Part of a small language model's weights.
Size: 14 layers, width 320, 5 heads of 64, MLP 832 SwiGLU, vocabulary 20510, 23.5M parameters.
Architecture: rotary positions, biases on query, key and value, tied embeddings.
Training: 861M tokens, 3284 steps.
Each number is 500 + 40 x the weight over its row's rms, rounded and kept within 0 to 999. Layers, rows and columns count from 0. Numbers have three digits each. The size before them is the row's rms in percent of the matrix's.

# layer 2 MLP gate, 832x320, rms 0.0986, rows 537-594, columns 240-319
104:505492470418563553523467413426633508563477542563422497536484543462483475437483457451451505471519494568541470561494458478473525469485509519508502506496519508493582561556475551456530518477537463494497441450496518492469511545535458503469596516
105:514490486513477475455457487456547464535569554468585475466507497505551473524526527495535506541557522534544449550511478454415520519481511529510450395538452481544548521493552485622483462417470554440486446519445525472553544571475484466461467544
096:477510486515478500496503472486515547526513533499513490520508466504520503479494541505515488524517474548468521422524528600513520502559524467546536496474557500396468491469535498453441539448475491497431495513506543524463500482458506474530518486
109:516463479497531495432479447430533514480564521486524507526543531476399514484487530577579425521537503498467505508534454484498525439497585531513491488558507525537456504485474506518523566432450533429618526464414453521483432418557512495510479417
106:542491518403466472526486506460521444493517475450521496456539446483446461510568559536463427467514552464439450456528489491460421542521516510549472470498560568543535469468523541433566518606477554508507418605493487460586539508466511564487519548
156:483479514418512595461458450464488526547469461583504525509492452495513470492448513519434473530490572527479570495516532454499516557618531450511495460529553543506584527453522444470465482489513464480422466429532477411473565551498506489528533504
098:526427601477464511468468430556453480547508508572487546517476559468578495531507509476445484438426495504458470475464473484538463480495570543513561547493501444480539481506476509427457467471486556473526449548474517463447504535536549499432511505
110:497535589484498453539508592519537491440641414570498470518404549441404494490480485555490518438469442433447554499504588505542462519511520540454427478534457481501559468551516417512528563528481506533558502537537508479506488558491511490442467533
094:508553480552521511526486524564496499500478475517489564472514517543538524458509520549616537414502511542474487496540585486513509468545488504457453436495458536487592507476502472538453581535501497515518504513442585556444513479491478506472520462
102:502514517454551473478513534460522548483502476546542510484515554423543543442580474491479514440388467532574504524506498466441437514480522513531575544441431478529545474482543437501472527518591551513507495512499520494481543509514495501535522558
100:515481548499567513554398519502523474540506523446504384424519517553534466508493533526356450524440423480473544508514561559514491441493559479477443537524445481459491487476499502476551428440511483488523440493489507474532484539461421469513435457
102:402432574456393449478465512522514447446498502530542529478530564525517503462455488601579447450487480554496534453526556497454478476525563479488506538469497422536566464533505502554468542551533554507527510512430517518493517541429467428553488550
104:527595440487505496488557444483527509527507494577491485560490553534575519450520580493508460557536568493589503474567526471462515492452436509467546538543479560485488455440511418504460490547503474467494538586476469504514476506537519524554439450
099:460544473523482491515559514497534466521393463503529494509543523470551484546446542526540518475542493512510474538563462498512489514548427477509490460464481494556518504573513481484434500489518516566544516541539479529574456463492507545475500524
105:464530511460558501557516508504523550511497453429443449535565489500463457510514546567458474468526489451501452512502481459470516591506523531556473478416523462460519468571552562555468490530490482595510547534474488511453576510573501516553535480
109:481534412463485530524518491502501485501523480492488486526470548494522450462482479395525423501548452559457507527489498534437474518486499511521482550542522525458533531514560450456411519446435526505480509481478498494519536545573541545535486587
100:493575531478501471504506525502561472466533502401384552451529545462488512513463485502502593482443552539502538477437539478476426532518568381473530523524522491413494527522532508484504533513520544516452485508469449570534571383489469536571485488
101:499497547483516578486510462545485594528451441489501458488557462506427519543442499507538502518499432555554490429452513440514450490549547528483448508542497471492499490428582516451430444568548500385484545415512508494555531506472526487541540472
098:508528500459525469431480518473533476507482579510492418489523470438430546465523510468561515544468514483568515486519499520486465452481494498516477466468517514463517428455503493528503508496530531442555496406576499475541481475517486479545469583
101:555510476469533511465499454524514498483494476478533523447481523547511464486519499450467492497452467475445560511451482448513524504459492489551535530454498504463510462501531537507495548497536500500460480524532562475503478451464508444474467526
096:521499484499518480513472502481432514407447494491511487489517530531503490455567492562546519489457435542458582401496487530525511486559507487513486475568539527591480559455530582531491490436491515468536502552512452467424464522495530510469471482
102:476497409548554458484552562523475557487442449450509506453517457465541446581518576533509546522475537467487510514510487432426485516519516444436473494513517487528498643483508499519512531545442457440466487515477466542488493501594525546419469518
088:516539536497502501560392404487487485522425501506505546534517550446518467437494541562492535522456472463415490500458524533528570477462465418497505526534430516455557444480378514459487504522481505579466465432547525509514408531415472543538457484
102:540469519497503456516433531542491483576475403519525500538506584494505555489552485503442492555497474574504455526526469471477405531503590508433547546501506534475559520437534495476493481521480541491537423457541494495530578557475530539495537519
095:497514589478519466462516597501505535528515384544483533459552549491543566431494446547515436465509534464516463450533490517437531490496492521473528464481459461506561500507495550571530498461543420571532497453457474517514435470541514487559475559
103:507540535425557521566487476470546431565496459476580493437536487490563475460441494527477520513512488544470564528529561519444496502462516531542442489483500477575459479494478498549492556549492475465493523487551524552533499479516494495441563406
096:488454559531493508459549507566522508493455465473448510454523449502514503425479461457514512436435512461467452488564496496464496530476503566529523513451518486455505536530485512483525483504506468473497525474472495432476558498508517469518466514
102:549513494579495549506532480465529462482538517476448476529502391478488501517416472554515545476409500502538475492507476524550513473499494508536440466558514473487456470550532456528472478491507454459502483464488497424463444466554489459549497556
099:496515523435487462516436510466512492592564484481452508525465536463513516449535471612518490536524485441504471581564522537533479510515550499463479466524510526466530477468433521515544454481543539569476449467472492483522527496549537448508534519
107:443456401406463489464537548545475535522477419507527587479527590533488518520521482525496556503471420494500594469468441429453493489493466490517495470550524551510477514424467490583473461495424504440544540474504568449520503574503496551467533481
097:549494494487462521432510471509516489545451533541416502502450485519520503498502510528469489428484450461530500527508517466523513455482486503519442433492539484505552519406494470521468585422523446492497490466468484523518544429464470609505503404
108:484493492487460441449495497535528519521477513522516465527537502551484540458482519478493510482540539525471531485525398582488507550527491472492436489520557518546553455492500531528541473537538558460499455449455523525499538564484491546434550498
105:513521501518455438428500583479500477558511512467444547545469437525462502530446499462497395493485504503519509457421437483523545464524479522645492488536522532467506484535481501509473506504490457442492470493521474461524530555512567518486446499
096:532508583467497478492554565570470524479510533574500526546496531483505501472473524520530589427445473481469473504480538540474503480497497559450442502469546505511561464481564534611555541532463438449527605443530545490528502565503477574523433445
098:495518500452533503560545496498538558497466474458500515519508502554522519478516525529554370454499414463545452534489493510482479449513501496497486481452539532537501531540506444453503480510506470492481490545504481511455536549524486531455519465
096:516585409484484448445464489520471465503558474495482472505528603480473478523553506429434489546496466457489566485537496520516426468512500506490563549484495530528495556530603558462511458545405467497593492434507508483447515472480536475564449501
097:462469537519543531506565548548571568503519480503500488541482520492536530435544476482510422543473513459486572516561474457508510516472559429521454494539465497471562489548523540506447533443519492538576500475456553517502526475511492485441522539
104:489442518543548486502405497571456572565529521553564500531420473484447601546476542499518512477475454488476515582488493477473566493398511531497512548537455540478517468509526530468498521528453584492522524494520491429502480495512552522446552483
095:497454580476517427453474429464498472570438462514463484494550502452489438473541520499495549527518514523521495523491467557501494455522554477463448431502568515471509473544445434572530474500446483555506482460466530442559500539492445437522453412
102:501467514535391542546497512555540442486484451466455495495396468510473525474531429505550539497556514512444505566508505492516478526484487499446514553500544539545519473575501558513476431518467478534494568506488567509559452521496527545501516487
103:513460533565517508549482480462479503512507451463463533493572510505484454453512549486500484450503511488447558452508517589515549561492547494508508556536569505484550481509460536493464496517535549540519566529441445510559528459520536589452509515
096:484516450522484460482470478507537488568480485524557527494479477499597541481527496560557491579503531498505501450525498450535487439421550545562518504468508503518494484515427439440526505421509460508489539529560570462550608423489515478467510466
102:475483515429445479572481567507475443561471552504582498530543466458578517469563443471509519480464542461551572540500506470455531497478544518485488501442449519470453541554498502517523547442507400477521613483506457542514538494458433493515513487
097:513576471496442550503507487463565528531497518513458511485500451520492493592427463523471474523509427511451517487521615509509428479514510430577465512505508535506423534535429513507464475481562476528503496458468510455395499529520498569507547539
104:493510527510485469562513484504489546508523511553486537519421518438510565468513520573543532541450466524479487456496467499551497494506491507576486471526519438549466546480559544483506472520526485551524564448566499492540503438531459500528574541
104:464538473519513498546573454390517521373468580512456526555528501480540535561468526546488573420447467468509519479519504387510456576508479568550430525521500405554498553500509483482456494491444508475498463509450554476465476497525504591481475474
097:494518550513554491482545507555486560498509555567497517496447516550523564487500506528491449491584499547527539499527501574479485524478520490418494442509528465531400485521542460521516509498472516557507475427483520496542499478533512537459524456
110:482491524463475567517465541490498520447470461400489427497515512535472570517546504499620477500501537490510489552523499497474492508520547473457421519521522498473502402409539421501482521473511523536456527434509500445468535456454479430518510476
098:553487488483494457493452491467471480524537548470487517502533482499532509478519530433516518485550530531525461493500539490495500481554516453505506422472452484525545529519522438502538537598540496557471447450536459462439517465492456476490473488
096:512481500494533454499529477454382423484511576484512509461490425394562490503576505433484538471488482469544466544513481536420500540471551525459480482478514514559524521558519510411484516503483519466523568501567561473555502517491418462442472535
099:535583472507486495547516536421479503411563446477480508505519475533512563504545475444540504558418520535521470494458457466522541527539442520561499446527527472518526498519502521540520590576506512495491456485478469523513497521475499455399485500
103:511428491491485424491474501502560487458526504446426543528535506461437481565529520468506422477520563515561594506550485491540487528497602493515518496527497480535501469474522448564429504506542472512513484520488494509470492526447530459461508491
107:507490535554478572504452495438565465563545455483425570492595495456473497453491594480449497459442469452474442479511474560450531568560473457477510507507527516527488414471519512617515540544489439576510471511544535541534527507484462442531493467
098:501548534509532561519532522490457524521507482460529418502585558497495590501505520451447511542462447517463437453475482523479480520473532568526505573562495535497440442541553482516475523509503555501537500518495550435469441533505503465476475478
102:489496465449532533480492538444433451481517496500517474457512486485450414477525527453452488488496469500447517592552512558542581554500424508503460508532511469439544480500457434484535552531432510518501518520493516504532549479478464448558506501
102:578459599540415461514528490533524513533496495502468485557592525539562544492517436496462469475488566516495526531520498428528472465475536493499503522536493541458490464551488509496419524573503509494457483466526542529491524518536515426532441477
104:495481500485470511410478551525519480488448482485441491466476530498491484493470485477482429471521500571507435473532580461463485546513496474491551476540469551509437502608560512481519458514480524458501432404550443531532552504454530450512482542
099:504498482506519562551499518550541528495573435529543454582516512503489510517535496523536436551568550516446508466492532520469433511502453512466502447511505514572462454469528479496511575498521496584547503557492431526515494556439462482548414412
# layer 2 MLP up, 832x320, rms 0.0982, rows 537-594, columns 240-319
098:548456527503442527443581453467484420574457519539534547539521501522503553469528527557543487492531554510550406523577477507503518513612477466459464546454487395447472517543496460546481408541495433517481476508475494428446567533530529543562540519
098:483471502468399415512578463511466481453442428598514491544436540472475419485452540502488593507570530481442506524489483491505482533560528523539562490497615539462512486547441478517497521475504434542494438521458540611518476560536550560504585483
102:546467483436521523425564593469511539518562548467434566455467545469513499519484465579534499503493484525501446450521525448578513417481533540489557476477501467559504421559526531455484485423569509514542536556522455432380559522454478544507530527
103:519528493444521474528489533460567455549589487494510470540444525479586542549537508515517460474455460491567501564516534464563515480451519502511551476470551515547483559564494487496594515489504517509478455493487494475494522539388517464500519502
102:522488523479529527504585452521461495498477507404478488511504523445548518563501533473472568499453524455507463580511527446503417561489494521445423436533458421470571538438456479520579452528471581445495507475515492492525510536496502484478462465
180:472537467581506458530542500505470487528513506483526517471500545468455509490576421475560544450549440501475430517475477594540473447431517542496517537507452464491462499555443506575538525505492582453566551540502540521487498477520468499483437535
094:437517473554501492553493485480506502472508521536516435473459581374483469441527506439489542524514504468543437496509504468471449511503469519533502479452565576490465514498480542563539517438482455411498461472508482444561500470500356505480451418
112:512494527535501464529545481545468515541451508360510554488517528537571529454508517517511506524483534548440448512513505471447490529484531528541572462496478491562530518471431518528524453510446549507512427498525507504506595451491540503518554429
102:566568461524500525494512493448473468509494436583517392509578503483506457492531494456453432503547566446522474554472586495508522377502489532552470461452528515487493530549479584499523529475436446485520491521443482539483519478536518400438513541
097:505527518470442438494542538537538523570514524491544511487474490539497504515472517539507504485576490499530456505496542512515484502509451439558483454572552521478501498468556541511532452553455595514490537508446476458579567493424599454488493476
100:402543491445502519481439464494482519475543413498496519499437511515484517482499444506568557451523555544533555501478484508481542492546463458482494465558564396524588434508481527542471469448473401503504542584542479557435442455510500484477495440
098:477472452526598548515553503486477506473547534522508466514554548526456487568568524494433488499510454490514549529462447488512440508476523550542574488490512520434475416483449481539522488490532493435502476485613542507483526438456484452479572480
100:497492530525476489532515550514454477461485490390536537483559539533498504490613573440510547529471556554490526544534475573540535516490500530472568554511455504493517522496497556508482475475494552439415514456539492553472522545468523501503468496
099:445505455504514434554487550469565498452487522450438512509511516539549440487450490484502493523522525520489487530573482465447456530532480505485460504515536520513483468540533482485528458517456524530482415502521496473569477501545507524507481481
102:515524443589476498460513536508472505481516456490443500526499541535483515531527527527478512502525485484587509533425510481492522540510493479498532440538518527525521557528470474503545508537445494496485494438453499438475455564446503500482426485
112:510480498468497502446487456502515542480540530540495463505504468431456517493459544438509524446570497538470534523463505544456474490538458541542429574503554521509506480491532512449548563502481507516478424458504570499477570457492495542500489598
107:486508450518570503438474498531488555495446553476516550465530433494409439482480471426522479430509464476501486481456432496488501484511499483513533488461482498539478475471457449436515481517492503489524514499557506462490451509472553465487498544
103:522491540499547450508543423460475476500443528382522522474504521535505513498459488532469448458533417577619564421476520426542450527546504509520479479467579504455541475487472504550496468448511446538477557483475508532403477476502521508515509497
103:469480560584478494531525464530397457420462482463469536483500476421539508491514484421550524542498493439490500487543502504421448489529560537511477440478518438525564515487458492516452530426466514494445481594456503489467525505529478476477565455
103:517483462560476508562430463537495503480546492491488438440538459508504507498578551433496526470469471464551553555577543487533479530425501503507523533458522457507505439473512516511519458440535484554514495496509441500458516505469493469498536574
099:539474431493566547536451576537479523500434503512538515469503430400410456520497496514451556489483438470508432585526512449494516496510465472486464512449542531499532558480549507488510440576493533518539453456520531598503524458460538469488486492
093:566426549491497490482477496571459462477489464492473470551499500453457539534551509433532352537502586537542532494505476553566493511532494513499413488510408505509523460519487449535542556470538431556523495564472512434491564530504517482501494475
099:541505488475510497575507506542489461443579516462512473513496481471467474457578507563553534541470386498510490533522523524514476423477571484530487545500487549502537558472517507480488541500463516524517470452494417527526523522456590441461475522
101:516505533454577508519475493540485452473501454446474474496515495593528469418507587513500436476545502520527510502478531456533443480472525502418523460537522529486510508426503517444461499491428505549498482549495544534493574572491520546478549469
095:461513515519544502555474577501453488495430541524480449421451467521496515464474500484548515513481471571465526541462483559494496561520448552456475517480499480473533473493564466534596494422535514459527460534445399474545528481491540482467484473
108:523456537458550458514474478451442531497540493516463540500482486554457499547545456459526523476519467466478572456460507459482490456547506460483581502484480463530510509486478543493556449518503574496556475499475463557477497482445514496500491506
101:436456441517494546480546463498522482501534520534549460533489505478474524429525533498538554553466508506564533503473473488490533553498413481603541513476524552559508493469541495507524475477566505501509460579541528507531500449536441505534538476
101:580517475450595578512576518495536521494411553548472504544505453562463441459485491460467507487478497522534480522466443481486448503522495531558498441552535515496490530544561498403539537599539574519424446512574563536540485482485484509456576470
101:541560506524496530491480460555551493587549463544525497486504505540468494507448495433481522505459550533501382461455450537512504517519469522518495547462530509404532541453553459515456531498437518418494529523463457481496484485584453488485485515
105:458442556522533516463540505424541423501527554475438478573398469529485497489510600507541511459478443534518489505486513522584428482489556468490505490483563508571497532499529540470523518465453455464420483560591492501519496491561512526485499486
101:569552512566413478545471504571520522488515506596509479513516529523528478526476475431485541510454501470568512539527477529464497517555612487509505495484531475525524521419489510528586523477518513523487439498555532516450497514498425443465485462
108:518465472609511491502523511515536526523555566582500439551423537534537432471443470528488461531488490480511443440503577496502512475511538502583460417467511441550486517511460534534461506487519482449561521510486417526510491494552550492482532506
102:520520468516501494526474541461521482541514526531473581507514568468488537547532543481516508503478458440419493411406489465597470467511502453509495480488519507506455512429503566519530491540450468479475491534440434458527456556410476516491491442
102:514475520576488478584385520467515548482512525514450547543533413528549510464559511516430567561561558507411462523489473461546406438519496451482497519470481561507591476487469464544522548525473503532486527499524462425525442558505469531430480540
100:483483439489531545494519563596487506571545517489461484490482537575476511589452406482563470461556474491619456533500559531453494445525505463554553484469499488503543492514501445433495440486534549565448481563434484404488547535533519405411540406
096:418488481531490542486475523483443483524521546504518465475529447476544471536402493477446514490495523530614546538457537454543489486550518489567495462525527579504461557472541560541495450500443483471512499502509410457482419533493510487497484556
100:508458524550510462479508513504493495461547514418549456506470506565604440533496525408481512533429438571513491433504528480461497511544484494465528504524485483503522448513477535447465534470468470471451444491461517515476546505602512542525537469
099:523505522484517497482479448507539506415439440526409497492551505481455512501500521496448517609478496541537506507501606430528496527501555451516422534516509486525532518564461493537487470468582450416573441500492443457500473539527430493467467488
090:516566400499532476580416471474502489474539497439538499496482506566503526467553453529535444495534515416440424528442522424536505518543467562487534538500515518495556534451489488459498533479454542433436485504525475543499460472537528500479514491
100:500535531483491564478523508532519506464484565559534534504484569568506559465404539501534541404490506439499478555558540510486527517487535546495469426534462545591499532518521440504476466481552494491493544559476527505538518438486482513578484528
104:504465493544557462513505557553530473515473504493541456484576461580527509468533447463477505502541503587552443522526516458484478506491456517524504476553458526472504527532485547445497552545543580501574512524471584499497468513498573495560515455
101:437500470518486545502579515504515494509459481487548541515462579564505500485494480492526577590489528583471527515493559528398473407549478471551486506553501507523513482504463521437474500531508442446510488417511542505490575496588547505474507533
105:516581534538509481480498493494494519487468527485481531547494541481454493509456415619540554505554484415514500449485548476499395514481501459480529513480535492496438466441511529453573560560551544536519462518487546530510524510448554535552428533
098:465547441525547538491535499550430528501448424445458514494481563523459500440513449504482455529593443549520525478535492471518499511517508490549518550480499515578507477463502501502517417524507578480545464529495539561544496559468516517549484457
101:511482422419415448530506503496426487560514494496532458452462486433467525461516519489521505557537462496471520531476431490454501483503399523545474491559460474527507482493497506506471474508528518583490497469428506552522501496438499448507491464
100:488556415446480482502492408428539505490510523477460515521480524481494506512514492549519468451483533500513441524517531477483463505490503520514494538483537442533555501513570530449495529444494492514455485476546491497571550515503492486428550481
099:539506482510480467504523596475397481490493429460531492477467506497528597510531470468440480590517482537553469516527473481553490520471453482441544512500494523520549498543500540478500435495563467510560512459474513510473543497538483554421515479
099:546515484489530574544489495515455439483447485518446505489463533594553522556539462531573509483470446473549511507440513503478461417434544537499437471523526404488486476493537500499487479452463516488516474522453510479481468464574549492539505420
101:486542572448481570504463456513478542506507510453459550451446480491518486530404517584518534530460420533472462464520457479539532455470513580422525520506580519496480396487537536456571529449470481476509472538507545464479527539461568520496478563
093:471476493501544499553506511513564510488472455536481445526442450518510532539437548488558479447587551460557458471506486487492543534516468554463579428513506409578444516536523467547533522454527474563495512533507555510558544453465548462483552536
101:469483528490528530539440587498538517468527495468427519477575480474473495548510523500459535474446418467449498567539491465533565491542464506514477535487556482514494446521482476435454499452476475477429483506476479564487491508486454497468461459
100:452532490568482541522552512521504503470586499443437452478521494531496506524521585531457470385563586488491596473443527578576438485488538505511540585490496518460456482499518505516497457530516530406521508477487467537515453469500534450515426579
102:438509518537387524471492472546457529511564527499489543591491516514440479477471562501507493515552564525446481539510514528601462546524473445474509494455445558511496482507485464475471527538492460540497480471537535552527524507430481477505498461
097:513467460521558522516456531565423473517582459515513501523493559531540532483574523521522476531524476508520503482535492493567524511538532530533430500488562514456533527505500531540560544509547455488489466530480525499520529495606475526538563526
101:530501530578455521538449481496548465535484464520494498469527495523502489512415547642561509459439498529489514528544543452484546473537441490534541455483537531477517458512476470440517508450497505550478533546496513516579562565440549452556418451
104:513537505474497470444490410495515491506457523531487504557550582465514510540461491465498477449474464423523468482508513426554513398463517548629506519567528493538576506508491503508495522489508509527529522487469509512510477483547459518591457456
101:487461568512469510569520485486422546448448568473530405501464469502486471500444509500505436497531524546493478471491496473609494518564485521482440469548532451484497481482492474488535500500525529492455453496531512537423513536457508531467527498
099:558453490551431513465476466461592551560452516451520453504516491472508529484508476507518559499519574464492503534477513516515570513477535455537487436549444507574542479536488414550477496509563480492499531471579558553514504514528508637530578511
# layer 2 MLP down (transposed), 832x320, rms 0.0823, rows 537-593, columns 240-319
101:449499519527462529520553442520525508475496456574530472492473488572435472561503512516520498433498457503522524463492485456495560534497556613499468491579428647539496502503507493491523509533504499536477453468507532432479494527459484456514541512
101:491439536419575514452562455502524455463524435515506534479497463565541604534564517493519499456516552490446470530530516513510424469544528539420459500456499517488555520473506498587481507450402474483550556471485454520562468479450560507500537462
109:485483468470554495470488534473452538478516514514432560500513476559486526546509479555538508439471483467510431527532471505561472530481529560448512498455558438492518473545535487517557462496534529469608504566474471486439482483504436427517479458
104:499500560552570485490510512521504504494577532522528515529519503553479397496505417524550506480540441467489537566472552433545472463437416575503528501451473482550431495520465502572510590507529510522472458450487524522551504510476521517464498463
101:511470479482465444497430480527564547497474497541514481495502517557533511517493527517400472442499521448495486504477474530519594468473480467524510391507533507494449546522552485452558457552513492424548511566494502497464470493493579486455518510
134:491542461575457518522501438507431455530477443522522560512516586492439545498488446429522483519549425515453444574471462557525436479490464516461549530495433470437454483517504536545599489526487519449571574486535532544519491501509487519490504476
099:468541487602477482557558430480452489511498501558535562595584540498478530504452514519509465459470577458446533544437470495491503450506461484461457550461391474479545466480522547543444526536496536544502503500535454534482506531429490513497452524
104:542496510495461507544517505533504559497566573444523455465523500481493558486517438570482562554438502490519475485538581539495452445537513433524490418494515470537536505478488490505484513538506565510534472476491506503477535503605478546481536502
100:489494506511463493500480510496510469524449393497474568561506553548519532442453495505536445437505499551431510508514507495542532592461540578464361606593509436474516448481524472565527514464500474493462510467478449556562526444463481530507495499
097:550478472444527445478453474478563494519518504402535425495557517507462436490565487509477558444497496467532488550505513534553535523510520486533510540499516401543475554526506514459565494467485516459527516506505525512483526481540532461479514522
101:487466559551458474449506478508532561451534456532461514532422488496521521497556533522508562444516539515501531500519449508532531456423413475521519481502457500534381449451499498475550502515495507506503522460555503443467527501513570486516538532
105:391470481485566486514469437497523527477496499466481517476488497533493510509503537491599596472535496542479489455500507565474491488498495490506517448516489426532547445441514572473520463529529499440471486492510479512472478521444518447526442492
097:506481415552545420533502527427539523526580515492535532485461559518478472432589479492464459528488471478539485504477491544502495493522564520463551472520561503517510460538583457448462499496485507546538519479518561518495526530496457523539565513
097:510530436539466516548501524454484530539541449463443533517512482457512511496490498567477496507526507544427525510485460476452466507513504469471498532456463518489551502521553476488527481512465504516493432511491469514541460492469577513589495453
106:582456466532486512465503610460448524529482484519500469552491512475484528483520610529528523501472486468554469491465579515543460489469517501479481473501511515533491602475495509491578488550472473561526564433492427520537547443455516493542427480
100:474441473429522525448510433488449495496429465482497419475494509527493535527506516478556515467557510550537498476588412509593489544448434536551555478514476504478568524514551478505438514481487490458508422522389427502450497490452394446558476504
106:514505440543532426418536487478544460500479485538528601489433503489415509580482524496562457494407538516449494505413508516547494464357517527505537533476503497508525521445576482492518505502438533487568491461529514494489494508523453490528489454
103:524509504520471570538524512554514470512537485555523497461455480515560489491468525531480595466483508412491476446553503527538502509540491505522511513516533493385525520489453453571466461476471542478547553463478525475475483457552523516480475472
104:444474575541497457485543468426489491440477464471448489503465527486517485450507493444407588551506579487480554516507519530445494488458587519497524511423472516469480549482447526516516556470437492559424518520434485452418547420469490527519536540
104:524520442537591553519398445491472518539516398521503465462507503559520464479447572499548504505518476538511507458513487470497534506489442472498467499503458508483529486482442530444575530477540497441448474451458541522496501485483545495528505486
106:442510445562502516493540515469514499542471507484475537397514528430519514498442519479467522498478494447473553420540503489490522538565564493560452467491508466466493566470517499554442498542504455506519480529423495513496478505475600504480611559
092:497481519485478478451465479535477488590504532562494477524495515467437509494493433507540460530412502492485527498479544503563493514517552465519526510550484483574559445465542479484482492510512503511554518491492520415509446492413532488526525461
100:547477547544534528498604495540399466472451581400547489472510485528515427526525535487500495578493521515521465465537513576533522469506455517561408529554494461485530548532426547554447533404547546541511582488496578510444497544415494500518472481
099:507500542468511501519455513499537531480498457556423482479429446501477468489478566574505463496535531503520512464533480496493500599504532465488443511477486499479567411505503416519452465555523509499447456430545469489456495509514540581479537429
103:565452444471474546473526421540521553504547514517511438493481516482449485506562454527542503519552478461542475453515431482461481500474558549549563541480538492527561540485558498465448556529533543538531503449415531550448508630449452544479471542
085:511458489484489490513516460500594544422505542552482523418516532550410488551511485485424480483505483458537508510458510446447424523467592515423531456521597485488421484520495544502548491551487558453568511505495465466453521421562516487436473545
102:540488509530480459551624460520502532527487554490532477512482580470468480489499482457457483512493556427512503468404503507517547492532490462489621508401457511553517496466522515503445546498589496533592478512505531565391460495538522555457555489
105:552498536480523571509492449523560514564485501463497506463477509490530529522536477448440530484493510498536497521487559490424423471536584505508509413529549481484519486432521487476533528519471540535476449477515440537532553538514436494453526513
089:506517476496442482507515471464547536610536483538493476556490476507492530525541496466437556507513494463494381493505461537487472607499503572491501517513511469523533456453492439526500511490460565420480513470498488468514425530487545487430469464
104:518479555490449394422487574457478417461542556509481539515547482482439547516491491551492540467508560503447472574458535524407441507464521564512464503458464450520481471510503445476498448484473461482445482528506488499517448449486608374492557484
092:521480527583515437477539492488455473498513422491534497458458471476460490481464497446548557459544553436525445506471532545497524489544523541424495532446441531488492507496475444483487489489510505551471468511565522550496499493475517586621492523
100:533486452510552445452480544491522512515569568539462493483479602518464467506531531457526411530592503512541478529511439513538468556513545526483477553437518498474554462510489557428509475524541539508560521516454515481532560488470455549479497519
093:493534527513527498474547518431475506514499479422487508549464385527473502537478573498599524447493518445493516460445490512594522506456487541509498480535447485502522504512503527524533488587552511490520536439474494492455499511526466513502545495
098:414419572455455456522547516464571486518527469568525501510492514463511516533473509540538515460518498499560459525506610468493480549528518475516409473482506467499456586476504432547508551518496509496522518454454424493481506552501475419491504489
102:527490504531465588535523571523432469520484479499555510559486470545455546512566460571492386535518493489545577534476485422507474460496502493495517471474444464452507452561468472501582483515516481566463409536479469531524488550560598477495507475
095:438426604518518515533427523468416492524570461424530485451511472456421507475537499504517507475490460451517454480476448468546538523517450443536399503497510563493464548507482446515540501479549460501475482479512452521550539513540473510520502500
095:457457477440460498479477468473525501475461500438540405576515539511480527413516472482494481415519512434458499523458532489577456504493581486548478488628534507498463496525507495583523431487471474508520504509557511488523546475510514533521493548
104:435447458483521487468512471516398432493431527511489412511442547440483546493425532576516508464486563570474549436511537495497577493512474555489433482511476503437528433467510520495498463566502451549538522499522509509508516543530469452545460514
094:501532503516476470496508558438529485508592454509575490493455477481473474472480426491560479453552519508476502586463566475499492466465526575459523516479461583526512529479509435561399469580527550543468493514496489511445528514507534512501536563
096:408480512487531442466501512414540467552515478543474480510455563501469519511474499519558494501478509504504462471446490502461571523505470560486387561497487500475434492462562522593506566535540558489512510403507491500529484556458529429458528495
103:527556506457498550475438537542494502506514601507543441482543544417553543545498485477561524479478474503469502529508530494564433509560461591483555459511502497545465470479509471458474464444541483563484558483535549518473529457516525528517503505
097:557457474444516455473395536544545427564497486565499585531463522536576495496536536557451491496532568529510484517521492494459484548567495522484549445455472529521547512502501520548469514445517438464526483521535525461534522480448474480546499425
097:581489528518387520444465534436509481444490491500455403481547524439465531542537499505504524461464516532506566471496471521467469531399465595447475643477499514453506439457445523524438460470534554518553472537513552488546545454484497438536502522
102:431547511503496502521511454485431560564491533474481566522444530487507471494493413563502542528536510465498467489412509512547532423528463557536488535440433554531541472425469446514528493544531552512518457498486529499511475515513526528481464545
106:428477484490500541541501381539462526484484573502484466470538500522470541569541497480537490558503455524414530556514430500506532498584445543464525438495556504527556461472476470492470520489551484493514498446319528492544501534532496538459464493
099:520508531463518491458450544509501518599554548535567552487525441430529551527491451564562493500548470476526473515516550546503471547520431481549520488489500521396447509464502537497509546554533534548475518402517428515556527527489514486486534504
104:440507511582563515528551507495552473539481486519561478496430524481465533463474518517518428515531521466439453552507453574525519539479538519564417474467525559544522557487528428524498506556489484519555481485465495510509534488491552491529506494
100:509469446394482556468481506504526461535470474524548483462478504499479570480500536449579521526547503503559530545563523547561498516480535484572477484491490488485489459550519531467516509506490492473509515498489479492512474432488512537521480453
095:472468578435498537456484484517544526497493516540541585439528511473560557478511484499503462532480541519512514548481514474544545495467571478521479515492509545463532440466563527528506515435529446551506492503517514429480478500495523472474474541
094:618556494430496568486466496532579444483559464527434536502495573526541471480492481590477519436488517508472504519455585436564451486428485472509545477467511469528562457503533477500491544493532499500492487430437434423558503513442522506524471495
102:509507468529527489522471546441493448436488450526457439514520517440593471485424474525562420482513490521447559545560511456443522421438557464452479553489486544586481459540535496489540530560469489476533560570464507513527517535519547420527465446
103:505486501565500443577565460485502504454503496513527535562436475512511441511477472564494451561548487544464487550548539464450571471496521563471550487479601467550498479464475533544465493543524496468507477513513463453503544539509536415489453579
105:507486445460580471541557520471527511427440460537557419453534482508463477523464550526484492462568591568500491493505469501447470512514448433500555485493526530501499506559453495572506427576450526544474541422489456476563483507524398426542452544
101:479543517499431507449473519521477528449486493483587458484454518580546510541533431514546537477458521524384487475492469435547489496520473480525469528487463505471467397500484497514393493502516507483479504578449535429543526493405545518458439391
102:479487504562478453494594491494559477487483486551466477570517418505590547497505478507447511494563482500528534445429610487521555477477522494480499488504544542493523485430470548503504388476497445505502515553487476456516472550466584512482498544
101:493496527522517533455508502493543493433563511525517517587466464540533458502573449501523528501517512467503517520447495519576498424425533459475501471512512536491442465462501517482558504573535563497522486492541413488470501530551508459536542419
104:513503495475493551528564545544511544511441483567527553535453445458489488459470437498479548515441437497522474467521495482521497523507522489484451572510432478529534548490460583563445501531528475550467568533545480525527462470467429474492577400